Each number is 128 + 32 x the weight over its row's rms, rounded and kept within 0 to 255. Layers, rows and columns count from 0. Numbers have three digits each. The size before them is the row's rms in percent of the matrix's.

# up: layer 3 MLP up, 256x96, rms 0.244, rows 209-254, columns 0-95
# down: layer 3 MLP down (transposed), 256x96, rms 0.0876, rows 209-254, columns 0-95
# gate: layer 3 MLP gate, 256x96, rms 0.23, rows 210-255, columns 0-95
up209 096:154113159137208155082129095184163062093141079080110117138132135158138148110133114146134147122142170174071170164159070165157127147146148129158141130065131161135104078103110064109021122096140150090116124112120115119159105167140089149117172151093157114157080107116136102125082147108122086157
down209 096:056138102160123118100141170062068190117164119084212168189183128130166150138085149120124128104157078144120195113155139107119100130159147187124086143168096143101138166118146102117174144130161127157128176152138108113112129165070093129105127126188121106112160132128088081151160137138076149108
gate210 099:155145200142126165113087135139057131120160087153144128084131155059110174169139151116199095095116123151083131132159185092150083148078123134198109123135112122152138144164162134130126193104173129099082127147141162181093166060107142151113128139142184183096113124148133127169129097128070135115
up210 109:101113152174141098177174101141162165108114145135132094106127156121097160124130147205192127105146157162128073090134139144161072147089120126189179126096174078142133178126116198031106107146091108158147126160125121083127150159133158143129130138143150126136218067153093116108122153108115128118
down210 106:116042120056132088191162221138181119131171148118156109189059132156119127146152103176091145123112154141092132106068149172146156136189110127192120109121141111159134127144103115081094135144115139157138152128130098079169105161136095124139124122175178091180186117133146114138137129121142115160
gate211 102:057134181125133127152124150210095174111126161064072118105113123090155144115124207096126155112088107119079135118148202106139157107137110118159115108116128137139085103183122152148112108122179161119126096090122094169151084103131162135089158085094163166153130176146169173090128109172192134109
up211 103:123155118070184163099135176156126076134106146152122124130151121115178123129137054080166158127120117090156139149153162102068141114090078110186161075137100106116127083148163193123194164166102158131110096106086127119120123114123144084133212110100140160168103122184147163065110109105132109100
down211 107:111072103143128141164142148169102138117160186062144125102103063107144078141169169106122090124131075131120126057146173165127130129146192114146130096099139144177094152144086143136074153181120110134126134141157158120132102134106121166040157071125134141099114178076135170183140121118110180074
gate212 145:095172126131138182127110143161089131154152140178134160161141145149143073207116121155104124109112151141108106114174149130138120159111100128189078142088134079168087168097125156131126064152148114097098124165083096161068180111106186124129167117066135096112101137129196177132073116120125166063
up212 118:101090120141138103133192145139150085091126126126113089155113144074095143091083070138154123116087141148201135118096141132089126105114169076105202129057164104088168116107140124095056137113136136141175126116154141142146109092160056144111093195138129133138173145109093099207126161172131108115
down212 133:086135155112110203184137152134149140058148179142144191148102106089205162122174137069084159196096149137103149158154162167112161183136204120130119149106146133175093086137134120153093142097068135153143139164151100120124150152146105106101100163123169121138169124151129097138096117094112089155
gate213 110:074170100124094115098135163149144143184084103139149154132161084123153107074033170126109162123145152099120128143112088107152078070171154108157128096104117114102127138136142130164172057177147108103135170138146129139103108102093166160145205135090107110098183169117143164175080140071158145124
up213 115:140092112097130143170105134094125085190127107132159168120094090134090110161101178133163121132116156130093148089156150136161144085186126125141137093079109106106102086188179113083183052123176077189122193069167115151187138096120125099162160127130179148128132097096146094141117092146137089117
down213 112:119121101169138150092084090117084087119148177110134059152138201123115129177131171168169114132158161127135141162146078123133173121105145124085127149145127130155099066112136130197083151205083140098157140187088119115162124082099069183104123146129171120106151119073096066091150129130131103126
gate214 092:145193168168133130113162202110144131151119186182103136101135126133143120064141094116149208085147133153130156100095119104108111130177114119112095119135125094118108102144103173160145149081084103134132130080102160077188114163087088173181115115076187080155140162177158173149123173112129148125
up214 085:135135132180080079116139181103152120158077064119058091079147169104132093138092146145113150083112128136144152123101068138155094105102093172122108142089151157088129087104080138161088129087139102127112111169105117119091204144146158122102119129122178148132093128079145108128088225131150069134
down214 086:114068072075121184118076070174152101115129140097110124157114090085168078151173127029157096136144144135125137140154185214124128130095167166134140122094151128198149149135163094151137097174202146121143130158166119154148139113102133120073117123103102111138145100153123123109081096117130116148
gate215 101:192068157119137149132098124120146136142131148135140124162082124110099116193106144101083094165133149144139108098107178171059134124115122137072140168188101088134152059096144136166130187137140121081094139129133042115102133125089111176091142155145138105162123128080139108183080205152137083138
up215 103:101075061135169084170155096108126155085155107102134092141137110122130142114078077150173132116117127154140102110162125109153107120132136118182144176097111098155184173145173107101132153118171094056185114165076135129151105073102132075115123111171070125084123169175169113101113093191124180125
down215 101:167122143100098120111097146195096119138129075161119104092181112180131147099140178176108168126169113140100151139038063081127166198088076142072128135135131087099149160134125126075090164132103181175111108083131134117171091102117161127133137195095115107156098134152131145104137113171150118120
gate216 111:052147198128160104092118166160131127147067124110139167100156152140128152145086180142116086083127115140131129105190102092119144066145165198140094133089158104170122094146194141125125122131101098135134185142126069155116062106182140128132108124092134114105163141210094102175128147137129083136
up216 115:108094128162168170139128131157147130145116186065147118171132117119178151175087165138144106116124129125107108145156103169081095137202125126158150133131098145149140066109111067134111151119125093181141114112158107099144064085105177170163099100084111106146146144095226085084103172161081109099
down216 106:127138132133093135091076102120191140123059103103128117123155147151126152156138134088106117118178137063130107081160069125105182061130088147172114109109204079114174132124167090145165140097120066129163128132147098138107116100095156173155126122169183094144160101136132175129186150196155091117
gate217 094:115066078156113153178119089128121173102157159105153179177114117136093121235091118198135125158127151153109091093099127136137054106135153167150107077119092132163108101197132173148136135106048124146112134144119117176096126154171134149095126169155116121126099106081111097151113111180124141118
up217 101:140145183128147141115028121182168163125105142174135097089094139152108131118191156156188128080174089143103183170126132170137181104138125111125155155156132133130160115142102150105106116123105202140162090063047138150129073114156095145114167129163111134136125102089103078131152104104099168137
down217 099:131130096125073175111103120161128110175131162134136130131196225179163147136108127045144141100129117158098116108106131112138150118112100091198078097178114064121180130143091051116133158143168074092142143098128105143138067156058132154129137103086105105141084138108149150124112113133137144142
gate218 102:177143109136086075103111158073116112111105123181157112062128122174149119176104177152161153122111169094130104109112127139097129125127109150181108150154078096110162112197154100115145109149192111172103117112112134149136146120066183161153167102045189151107167166162133122178157141120114177091
up218 102:153101139169123106115110145126116098163089187198157087111064114112158071152104094063166112076122113085176112118130133099161147125090121073135110102127133093109135110078158126162142188209191183137152093136133184164123111077096098105128169105107129109101172118141143115129137129108173162150
down218 105:127160106187109100161126038080167106103139150110099124213048147179164158079090095131163165125099169165161121118135149147161132192126155098085135125118094126158103103163099133132094140133069165121144101156128149088144103110174154152105106148135168139125153109169084118172138096099145090167
gate219 092:082118183070150154184147102158077199114114122114117155032155180108112145196129116116157152129190124103140119093133109109138117112081126118101161125110151093144145091158114124077127097172096114125139091105103180143114144183127135086093126198128116136133101064091089098131107172111120170099
up219 095:186153126177118141219131154091162114165072089136112142122154115161186132161166152160115119129176135154146148123103107064113074103151026125113124155158131120064178088163119126132142146112148140125070112113071129141125075110092151147171118109144161150121101182141116166139098135104073111115
down219 092:117200123104052111076083099071185174143137154105169088220139151152131113134144138102159111106085098131107144122158122152116114153174097068184140119129135156143068112137120143124148125117155146118131170180128083112109107119091059159097081144129116111120118125168136084090080061151126131139
gate220 093:161146137127107176091184166074098131165221184111157115114163130116175078102124146164130132121127136148134150175085149151138064120087130117163106122085155076139134145132156150186130078136086138113172095123187159161128138156101118174106127121123065103167188069078106149126145144093109138151
up220 113:111129165129102102050164134143055152150070093157114087124103081097067079140162090105094139110145133163142087134157139123153169099135088105133113142164084170228152165133111153147074123073086121148144102117097102159127124148111116118175108129153135105071099137134182124144132130152181077155
down220 090:135081056115155122132020091164191113146115153136106143114116126144141147203145177098111106126141121107085178117178063073168138096153173105127098107111114129114138124188146146112158179175178070103073173182134138105141105162137139135103120132125138141140107163145118118097087147136126150097
gate221 093:166097128141142100139089093086049134108162137099110145127111072151090068150151163138083103118091084111155183154125131137168119116141085088122056111116172144067159099099096117128149160145146137097193151097137058118115102118170137115100082197095118135122099111163172149098146146094145186162
up221 093:130115161160158173155086122148096089114146127093187130075148134102067114143135113156168164130142105129114045109095149140167166158133099208192144163105226110160092080133159088133113060168108142133136126139115149146091132113086126177131121117147093090147136118119090125134189099134095162125
down221 088:160167140118068124125166096125096134108152156132116168079133091081149170101138154143096114167120150091161190146173123114148068049085086094100110140106085115143104106049087190135136085135142150102125121056136111128156117121141164142117130104148168111162118153198158150106105138157175155186
gate222 101:137134111133143134136162104094081179101085085123168180052142089153137154167173164135086109121169103107111082137137129151175116162155123138103189106117137123089114167123137110084098148165095109091170122142193086107134052129081144120140109153102120095097158132136145131111007144101103123151
up222 104:155228180082100088093105079183091138089123103096137127179159088153137105126124129141132159185068133096144139103098088103103113156080142104144135097163172131098120118120138161111104107113089126142122085118135115152192132128130088116127093170124109089174132212132104150116135150082213135146
down222 097:115095086054057151128152112156181130096123147117184094109114159096089123173172158144135130132066151150143109092162127163115158135146128111066121191091154094113154106161130144140166178156160080108072081118141118141114172091150120098109062122116142085094145141080151099079121118150125100194
gate223 099:108089119141146123104120096086086156134199144151097139054155118125203129143102167102149088163081108132149108118102126155074154174147118175113093156209150108130173126131170139086119173179190131122108111144140156156164114149126080141082115195113181142164106104116141128130098150175144179093
up223 098:160132134178125075192120161092120104090172089112136117128079120120198068170167160102087064140082047161116112154162129139102108162060129125111117124162148117097163085162190156099162118177138156150079109146123166128180102124108163209128125128128157127133125118110153128124142135158145119097
down223 108:111145128132086095097177138131136171080113162100153115144160160135133170115131108077125076121136089119174056091104134097169135129148114096146136105076056178128182068118090151124149141106152166142121132117061162157164125174033081115126155151112105098098096105151161113117110147099162065139
gate224 108:108123177160179111160140123112173177153126110113102185056100101072131072161119146126136130121129161159121069123137106134119101150145121157140093171106127063091090134118136151113100170096163170147134150094044100129154120167156134131190131173100133096172194165131080082115093169124082105101
up224 104:156095177174092112144160150135177121143156128097104138108173102169172158124136123139074107142162081116083145172090162143142131151121183150151101179090086090123083157080146072131126174138128184104153132113109073113081151134121140159089088151078105050059110081082134130116113138153145083147
down224 095:071130120111116127075175122126143099084096124054150100160076137135131126132058167099105124154124156079145077082153115102121115094175090116096122107178135167103113082124101107200103118106080082144123126100123157144198082127109159140126156122119079120156168162084109064109186108087126154150
gate225 093:115089125142079130103164168104098110131114099103158179101149090094114192095106173072133043124147088096173124131078092178128114154107142138154096115091116144140133161107147078172127093138117091082118177183120135115185126098110140149171126194061106147088133100167155188088118135117136110104
up225 098:125150117154150155083132130086118160090211070166095119160123091118108150136102131104117064200122148133158142072090140245144176162117133112105114092141105165077157103123163066077091162176104112128050136144158122096137147119086113140104116128123121129132141090107120141113121130164141108150
down225 094:136094140150147124158129127124174151058152173096141186136089154089156125165077092163157170154122168085105133133120116092132061123106156188173090146096068127144118141108157178167135130093139091142157154168155124139087120186138037135115164144136174108121137125087115088142123186070123094146
gate226 109:110168089052072081098133089187149163135088112136177114156148137145112074168148143077111063109117175123162092131073186150106146102135140126126111133092146099174113139115102113121158081138119092112135150079165108117100130126066140072154128138131086080150114106132160120107127069159186195117
up226 098:105138142077115108097116168127122102112199116102095126123079157025117101118096127139170185139116101136054161143172121148118143119115169110087134097178155173114082106209142100109142168126123172160169159125169125093173084121140126123097123133098174158100161107111078104110149129108171103179
down226 101:200128139121119145112097081143140113169108173157107105138192168216121120150152131053141106138121156162162150151056098152126111144141114100235149094102143094138133149134134134113102112146168107123218159119132134128135130124101087102127121123082110192153180165167156105119147140152088142107
gate227 101:046137137099117156067067160130124126123111105111137122127142139127101124087078103163166114157133110177152160111107169130150119150160135118070096130086174123140072131125082126150192134109083101117209177139148178162179176173103152074092127101096169102128109152175118131146099136143093174172
up227 101:119133196153141117138147173103106088131079123093143149103105134167118192102147105149128140127074114154093190155178113100094160148130119155147107134113119052102135082108125135185177067103198109125116108162080120081161125126107111122124157136107210171178122087160183106123096163089140126094
down227 102:079117164160121129111130165160070138145155118067161150152175110109125136045087184102159079119157102170125096117082194151137147070107092067112154152133164098170157120139079106186175139159084115082118110102137162116141146152121138108132152118160119130179121130179176139106140118142163074171
gate228 089:071150184145104150126148118057094138125132130162125103109144092141091101114182157056124098146152134134139136180160176078125195177150133138126180152102123107108133113120142116153171112117121148129087101079037121155088158115112078121102118118149141085128143111157111102115158180024133168141
up228 096:142048123121091121088066116167179071099131133083133064149138139136098097137162129156127090084194131125170136127166102132160061094066084125134146109119174134192109104142071122125208120094151111103115134130129121105096151105093103131198117132147098180114121115145116113112098158145117164079
down228 088:180144160125149165097185151078102144101132065154149139142156093129144163131095138080137189168132136139128103123170115064145237175197135111098165133133168152138128124064102142108176099112113160090135072120145141125152195106098111136106085099118098117142160120119133183138165154087147135124
gate229 091:151135102107135079174137114117131159109089098116119062140117144127159212134137124084120071135149133139090125198128129154139123111079151158100152135078129131160176137184111120127158082091180131114225133144139116085173180122163171189094132152108108094136127133145123176159102155137150163055
up229 093:082206202088119098109116137129149108131096143138168134115160151193201079115151141131142157131085155117110130127154122157156121093133156089133163121142179188115136121156179089102129146194095091111116152125129151144142079177065071110164134129134143126118172115167100121158119130152126052193
down229 090:109161113113113112101103086165103175146142145143157121090146121131158169113135210147132140176098153147092164152173098138147090129107144107162144041172113143162146119154139142060124178101164158149162140173100093137149108186138130167128048076137082102158082160187121135183104142153095115123
gate230 101:090140166157143137134136157105131255155108096086120122091145214130108085136145119158143141124156154129129098089103146099149139117152126111086139145139121090100114123170187118158146139174110120138131143110136130080079120184120129135039115134051147106140138065137126157143112162156097138157
up230 105:206092152175102116063127152133133069171136119147116109123118180117125101123108163133096141113121101134138172029147103122099144122150063206088162100172117165152107176081123093142136132130178119173100098110074090173104097119114127158124174136062111154101157105110149133094150146117143159115
down230 102:101135096120168141152145110076144132082154089113116137080157169137158153207103151136118139100153082109102097107131065150164144092112151147136105130107128063119098110183158114092067213045092093143099094132116085121131137128154121120136122113126154116136165109057098092127179190160149087127
gate231 099:118157149145153102120097140166067143157167148166065156121135116113120197155111151134184147154113079148146115138121085114176146118089204126145102146114165176102093108125132129107165139158137108147197108056112167149161133162153084213153173153060136077145122097108097174138159112113143134144
up231 096:111150117111202084207134097170076176166122161123116112126159113121163147233144127100132120093164117179143113160113123112169180098108098120152077140119155095091155134107104149148109120146177148166110132082036148136131141131104084163163162122076135089140133138092124122161185140155121110103
down231 087:179119132115163165153072139133199112139134177106137115131100214160140150092095145148145078141109141157130137121081105082103143060151192142101091124111081125176113097157125099110166097126139100154165139116157138084192144079104090094094161153110157070104128126195124154131104104094129121191
gate232 106:132140115120131145105148114134110174096169082159104108171134115133115134126106171129170143199136179077113120118104133097121135086063143129083129062159088156109146082200127094117134185090095104100102093141099146158132100071127091099079121138150136185134140162114160176112176206122079108074
up232 109:091100101146111152174187075116098138102139116158100116149128166078125122034130126110132156105106111152157164097133104142131097098126103119145189113120181111204133166176120124132136178074111109060124124084158113181116156194177160109105100152174120108124156142114121136179205112115097145120
down232 098:134117159136067119063085148130124160113109173118159123134126178086114154141121117060139162172138106172153115135117110095114132128113163116161121125111056175134095161107090158143111107135096122158083157106152122142150091081083173120108158096167098081112187079192150191091100045144105098156
gate233 096:069069070164077129099074152139125172112106126117131062074147091105142142155104150104131092116112149113150137112101138177168152111100164134102107131187096131200199095112199097148094134144095084136178115106103080168090128153082106136103083131122104171140094129136122122122112085101142166172
up233 091:111065149170111152138106164160114092154144130255152126099150089118200112120093114117130111155076119135130128186095138168140091120094095131140113133112150096145160124117146137127139065159084103135111083115086164129115171126096140149137185068123157123099055129085153092099118089082112116123
down233 101:118131107102088129070188168128179093155168123109136151073170138115110073120118123102075144116134183144126106119172169140150101153128090097133150100154150110115117076167104121108077109162088157178111136086172167123172188125132168144102160143144137138163196181125189093142098102115163203141
gate234 107:081135121130124081131115168143165203184074123082162111161098113178152125063081100078146115162161136122135107169156130164155079139129131145114148084140143079122136137178155094132127059097130214161135158127081154148098142133169165153114136169096081110136138137151165182069142127106105130163
up234 107:128129075137091145066169202112156124148127120173149101102214115186158157098109125068111136119139095069098142095148109170182115116129159080151092113159124137096130173141142137129200121183136174096078113180132184077111107130118123133151135149132154165145134145076071147125158129111157095140
down234 108:099122096140051172103085079074147129118126118138124165146130159119153101174089144151118118106095150139110167097123112114122146207155148122216107136119117162123121112133092175034124144164159089153098094146137081154090095126131127139107159173089094124059150128144122114111054161190123109134
gate235 091:115163057105149141114108153089127142119143165138131126135083088133122116156146111139202111138147099127168105132186093168077153149118056162058127157126126104077145073120125092139149234134070121087140104137127096069162060104118090150149127105120144128121146160200102125163110113125152136141
up235 081:143131131112114196141068137092120105130074150132146179170186100141171111145166156117152145135155137094142130151097115105143100114182080130123134165109154110124134146145134148086208190140120113089069087060156113123111085114132167183045102142117111098084127159111118106165066137075092137148
down235 091:138108082123102103085099145085158189109148080092082081097097124115098111118139096137180157111156118155142079106121182119157126134096074109077138162130090086174174121092180107121082187100128140078163144116086155077144085158079073111119082085166165133112115108164156173133120161156110114146
gate236 088:124135184240129145128128104136117150141160121121118113182120106111087140124166151157146112076151115132200160097141133183105117125134158181127130177162082135094079094151139117061173137125182084119146042175099149121155102139087090119164107149112131104126119087159097122111161154173114155088
up236 092:207090150128207143130091085139155179101224134077118164121111147128157104152120157191156139080118086153097143173160106115102105099111167122073152119105129115101117154113065163097146119126161132110135104142088179131138141155104151140107132132107181104199106142117157200122073125131139127138
down236 088:155117117119133140078130189105178072149075111141170135184105065114130135115180146092149101062121104137171110111106178150165150112143103130169094121118136171150179067131120116156161109108139103121155113148115160111149075137073094116200164176173177133079148180138085092144118154090127168127
gate237 096:129106115070121148067166143148034113151118135186125139158135112143140126136143123135191124178129102129130092143109091058195155136112085181134138089166120205156091160083090142155145114167097106174096149083118148122147146061101139174067153140141118156074162156127127150126121108112129130093
up237 099:159154084095112165090150128048139139136114155066093098143107174144116162113099130154124137112175132202153088131113106124095113133127132098104160062088139086100098125156100133168118137145118097126146117089088136103130064181150181137140131140138103119151116115124083071206080073143190078167
down237 099:150160109140133156133161144101075144143165115186149166208117159143208176099113077142130168172073134103117114087129164066083163126075093106139147159152141120090086156118139118093099109170114131116090085135143204146160198081106137081137142083118144143166130153121098136123110144119080108127
gate238 100:097162103083140073135105189089055161145154130118154148097109136103117161119122159134116083109113106104127098088058143187118161156153147129129154120153136179097130115160147124130149134155165104112108110156145140124136141173189143179205134143139222172138102115101099097196085134108103188094
up238 102:161077122196081136120152041196156112168053102132177104130109126149092108111175124166103161082093177107149130105133169111070070102163131089107177149118149136125133141130092120132125158138126128100151154104101168155049159138064094130139117102072105124106149143153155152119160106146121106154
down238 095:144153084044146100115077160059135105096157129189115100154126180100170169068100113150091106086124123105132184166069098122107192114091101122113120094148094091141145120115151081131099122104142110107129148118108141154086109102146188082123137107189130145149142067096111125171106162122076162150
gate239 097:170170149153099160124132105149191189127178129167172147145073095121067079082089094119119103145119114086177106138167211106085130095210120082138125151132149114094084111108149111102145150086192081112098126146175168109088121130123121095146162134114131137112065146115112131111081117151148111111
up239 084:152151123115135129099158141094159079043121118172105096126149131107125173119118166119157162153137100079083181146139074170095121115140135088133101111119197164134136054111102173157155091140109093092113154116139164130119150072130107126123110075073123139192109075186164145135198146132159109180
down239 095:161169121149066152101094151146177206152104124117134140166121106165129093147160073119131105150112172118133113202143168072112107100111080055144143115140140193111120163115132133155169211127127100144087112124101108102096095137141113085134158113094131153131063157100093134123112109206131132070
gate240 089:090115147116119114144120104094117123138160127141113075152149129146124076092112120096088148191081142107118159093108113153125117109096117125222042144080086128178169124158051107144043158131105087154164094140160176175199151085118153144130164120136116106091149139127118154133113106146147178138
up240 087:112127114154131117104071153110129176140116105072108085200104125102162128156159121154162068153157122111149157103030127140127114143156172218157149195168095103099134077137165092121158082135152090113093146145164139126119151066109097153121095116119191152075118099125130150182128108134132115113
down240 104:215118137161098128096098070132072085091147142106122129096140134143163063103141129104129139119105108116153154119063111142152158173126138147097109134107135125139093149108154198090150074199065106125121101135149135138110144068156154165101097113062138081122190116122117132202172080156135133099
gate241 092:154199143145146098132090137122104173130074122083194157182111126112098117127135177117128054149142105128133085087178126115123159170128165135122094140130125133116123139141182104155141087078139122163171107195154114112147242092112123130135155151117110093182157194165088120165127161129096131137
up241 093:123121077144132107108112106121199128120148147118092114141114128136148124039146154110176148110159129150150108191124130127151060118088078105132098131112083112164082177131145159116194150167209138168190111179177091137106197130079125135122140141103115199118127094078135090133137131155106107135
down241 093:177116068088144189184165149094100140152128119120159105131204077074091128065131165125109127189147079101169102119096125117138177141122092126114187127114159137105094132149121099135100128126096131134140105129100103164103214182089120097099155073096131125149166185148139171124107109132110164084
gate242 105:111165169128085153161156153102106177123091106149092174123096155182117164146130148112098112119125070149117130101145123122144160133133118092147067065081136142170150123154116111147147123173146073153093169186111126126123096136064226127091099217117131130065179122143137126136163171096111107152
up242 102:132150178194135100180179154149089139115151076105146126135041122144107150137130106177107109166145110142098179092148109096172123116144181126155070065132070125144120077130107111091113152103121120164119106154118148096131142116114183145138119151187160226094090105107146146099130153070167127127
down242 105:128101096114117224176140140169144090123183090127125164158084076101156136132084143116164120101105112158065147134055158116159174150142120188206069117138129136104146119140082130132124122113092136187135134102138190134156104155152170115169139193137142111138107129145142188169177139117114115138
gate243 098:149123154142121106120056141128108133075105090133058100095176109160169196133165077104109127134130126093121172128118141159154105150155120100180096109141163046155135139142082146086135109183147134167101144147109100073117126131121073141059079182091148070147129172153187139119107136170143119137
up243 097:112166090133145125134124109095140181146132163144155117151147102095050117077192176126130120122157064134178105197123149104134152146127080151122137111114150110152188081158199195135100092084055126166065163145100083111073120132166138147162125144109106106101118152150118107139163132082123106122
down243 093:081133121116113165112101093082073094166147083178103135115166111142039123139096113185168132138078117110148097131102138183128116149172044113079102143122144135083178163151148114141110082102117216130142138127101086117150107134138114107114128133076130157096118128097106085051132180136143098128
gate244 091:146105079124166080079123183095097165144082177205162147098117118117132126151168156123114159118148063127104113082073138115118118121171182179100116120090160148080197143109137139143170201151125092112169118143109113152153153108132146150139119182089113096158132153194158088145082148167110102129
up244 102:124167092164061152116058123154156144117204153070124118147108114162155130116139142097117108091115186103150152135161146193096161113151098154083118134161144119167116175118127113106129185011152105106117128092134146114108115154167112143117112088098150133171096111143169150139050084107150116107
down244 100:153072177171162136139104152102106066108136109131127107128108126154085156169110069107146073117184085111086126158088094124110077111083172133131120187081099136165156136047159148123135129095123104162163092129105157075107140154084087118124129155188146150125095147092054154147165174131114114104
gate245 102:085135137171125130142144122170109178109131168182102129170189135089144101172054177131153113136109188133169093113106169127140163064102180107143138117096124117122093110133166135143186133198212102117191115118155056127121127091110139139168176076094121160096132107112139120138159162116135126119
up245 107:126112129097158054156155177113126126082111119146151088160202109160148100106125129145168175143085148097123200165128142095142171171123188110075141127061102120081137080084117189148124114182111142124152101127096189111131140151132107130135166080054152114067141134134092135149143148094127152153
down245 094:102180068172135149125120123152150125180148172118173094095112194074157110140127153076132086086127137190151122134165104154118160137129131116141139093128159133165127119188091086116162118075127127116131101121114130139140127112147146181137114182154221125089162059078121179147161175131183126176
gate246 106:158148085093163136210121185165018144190111132059130217067120138101136095155136104144162163132129151124140123117132121087066099117144109087179108155076092132149128154119127142138180107126156104082129144165111130135136116119129140128161095156086148113144120168091161106143163098106108095118
up246 097:120130171076074136044102142067134125123077118175162127143132137141116136174171178110094157122152156083068065147146132135125160146088081100128174153117198117092139105073139107153119110155148122091135119101180181160097117139138171097117149103106113149106192066162100115104112154158153124167
down246 106:103158058111156099166108137091151098118163125188061103161165125145130053106164148173103134131082104135120147135141148187108112152091177162136143107107056118092148083158154119106115155151065139122146181124126104092155112108102162136088156079124111161083112096188192119125135120075088149110
gate247 101:108215135098101127151101075131049202135130133106090110141152188079144097125128154085111079154098128142117152144092137172165173110154150086145169090162130139101066127121139170089127061107095167141161142157115156126127117169145115123182151142120129150077119092100095180130096190133124102108
up247 096:150125123129104174126096142137085145093164124165083089105132142059150111190104107129163137145148114110142141121140080109093151116119099086110110129179179173063129143149119103127197141132123138169145076108135195072169116089088072177149156129102142171148068145075131119103163048169127135132
down247 097:153135206152103084188168127041157142106154089145153172124137113078149112159146049139108177077154137104139175129139098129107103080094122160116190209130096139106193127119184112116154146092143163150117129109123120130109150118099124097102144156130172167083117143193123155146121127150127127163
gate248 088:048084076142094112143129150138147172103113143105139116141108142126119124113045118172081079198135166174130165139160063142074145134139146149152145151164111115068135113115153083187139137127176169108143175146107111106102168125094094094140108097115150107132156150169072094136086202094140110134
up248 105:163158117091112107103102128107123139085116121119112171150166176162109172098172114117143112134134173146113111171073116140167129127125102115107123158109130121131091164157055146116089224148054173135112142153117069093178169100158169142159149161112127094157114157166132097061119070164190110098
down248 092:151077121153063177090162102091153156112131157149119102111131113099157113134118140195134131082095087116087120091138158172143075092053149116159122117105172103103111133102163089107142086175187083162155138155140166201114067132113073155096142087167117142132113153175143158140139161085116173129
gate249 094:093195158111138108096076168119190158121171119102099119127110178134146097176095137102090115075117151075111114089101157175139144151121148099128118141160091075175138118137123193185107180138086092121110110161147150080124120072140153138127130156094182205133131111103141063092146083099114128163
up249 094:136154101114130213114128161125084194109128090120133096144111091125133144211144141126161154136115125070135146180095109150139125084100147135092115118150125091090141091160118117156152101166127138134063071107125144105152098099085110177122120112153100136209118049079206181109132124148157093125
down249 087:081117188131110121085162114097118121185096118095137070146136147112132141155146161150107162133156147155132139110117180132103138088132137152135111187095124176092080147068166103152152182168119146077130188112099076166149121168198170122113106137110069119104153177150114096182193138158084089143
gate250 089:093149058100082089128095141146163152148117113141105150113131143145127085050122116080120167163148093120160131152143162231151147091094094134093113154130086116142182118096189109121128146103111168102145178149081111125086176084075175160097101121090086150115149128123113078114110179114084146112
up250 117:117146114178181130137133131140211102143096134153098124112120152122153130147188107130184115131109135154129124142162115156086157128160152073135144147134106116105035131165153169144079159071164122134174074108105141076149160170088162132122140201157103095120134103088168137105084100070110054126
down250 100:159146125143167142200150114162104134117157085080089099114120107112067126096120149114130103116185133219164133145159160226148122081129126138102165141115177117114170105053118131149127149118086111103112168137066080117153118116151133204108142137137152089121140146071140141147102166131154080097
gate251 104:108121099123152165105046166188119159091074082089158120137125153079147098130111108140145140137119140099154176155117145130151101143064143196115123101112202085137092187133118202137138128102097111192134134157096106098158082133159128122069140102188143164121120152092135126161095123078153082126
up251 102:086146147068128172123117148153161185129096128128161098165117119092179152092106154107163135161089118083134115178121150153215070080101152141195093138096156124151130146169167153088181169092096146148140157123127108137148092137199122049151161130122160155101139105109156081175122126110103127164
down251 099:111119122116160088165096163194073120130146087122115128112111163101124044179158111165211162067149104052138158139097104109120143121075153127155129125132132089090205119083125094184126122131104128113144063088123120111113150135123095139137163136167119104151147131131149122204157129137189134095
gate252 112:169147152114136044125136127153097166142111157163140105158163174138125097129195145110074152108135129110214131151086145171148147096119150119167128105159121141164089085147086172156140163188137087115173158113145114163187096193139126128092087136109154075118139175160173156170113116178102095146
up252 108:166159148178082170130075079131214138084184139069155178172121134116142129102140106157110077137134139080064081138166115137114136103110125119119114146180075079104117181140138108152132144107156171068111134110141121168035159077121139138128116160148130163118100094122130105126090097151109166119
down252 118:143100141108170170175196057134109091116081154119113127113124115131140168119120080185197119142142126136056184131174174169124131140135090050115128117125174103093119112097216150115146132114141111143093147172148159109090093193177166155157124176137118121108089133123114140086114102144153124117
gate253 108:145145108099023110137097150072135115110105123124132147135088115119140093119137157106128120167075091121113139100115074163114141189131082161140160172189161141153113135106127126149147126086151077143124160116150042151149173101150118156129099080134186124114148157130088121210106127076060085133
up253 096:105124150191138149146135118113142127157079138129124118153080141138060152123120086127107114120141143117107123124211155120159163110176073141126112132086171098143067105047066134153149156152150124116120206140143072133152137078072157087157129065107120157130158162202165097110121124164161147127
down253 101:113195145149157153186149109128146155147145187119088114115150163209181079112189134116103172103123133101138102158164156138158183157114142117129177100165152085188116131079192118150150205135112070170107153133133093112090158128093168164090093111183139118137102160124128101142141113146137104147
gate254 097:117148182113155072137135130169113190114124113171137139112121128145120109089133086135185095121074109178116098163157139102086166130143114127112101143126106126054105078111177170173206132166169143127129097128161136114085191093121183117107117131117156073148152141168171045160107109143116072151
up254 096:133145172076124157148108153200126121097155101167103155096112156050133187062079147080164149156102152137152112107166092095134143203124142116104103145087143120093088112149187135103110112188119135174138124111152153172092094142143198110126107126119104082142169128188143083101120149102114111171
down254 092:207044130155186141143143137116162073131107196120137118171105144098117132168126136100154102148143154133144134146119153184102072081161113141155136112143152148135147179139130152147100111147118067138120117148115101079096158098133110174193129082157162095139094141062118095135168195129144131051
gate255 086:119160061089152177106080139097161160108120151144141087086105176110181166184164050163135135137119188119083180173126112168110100141061079143150169075089102100114102114134114151115111110114116173136137161087171149153124115131108176144125097194119154121135147122120118171096132150173079159130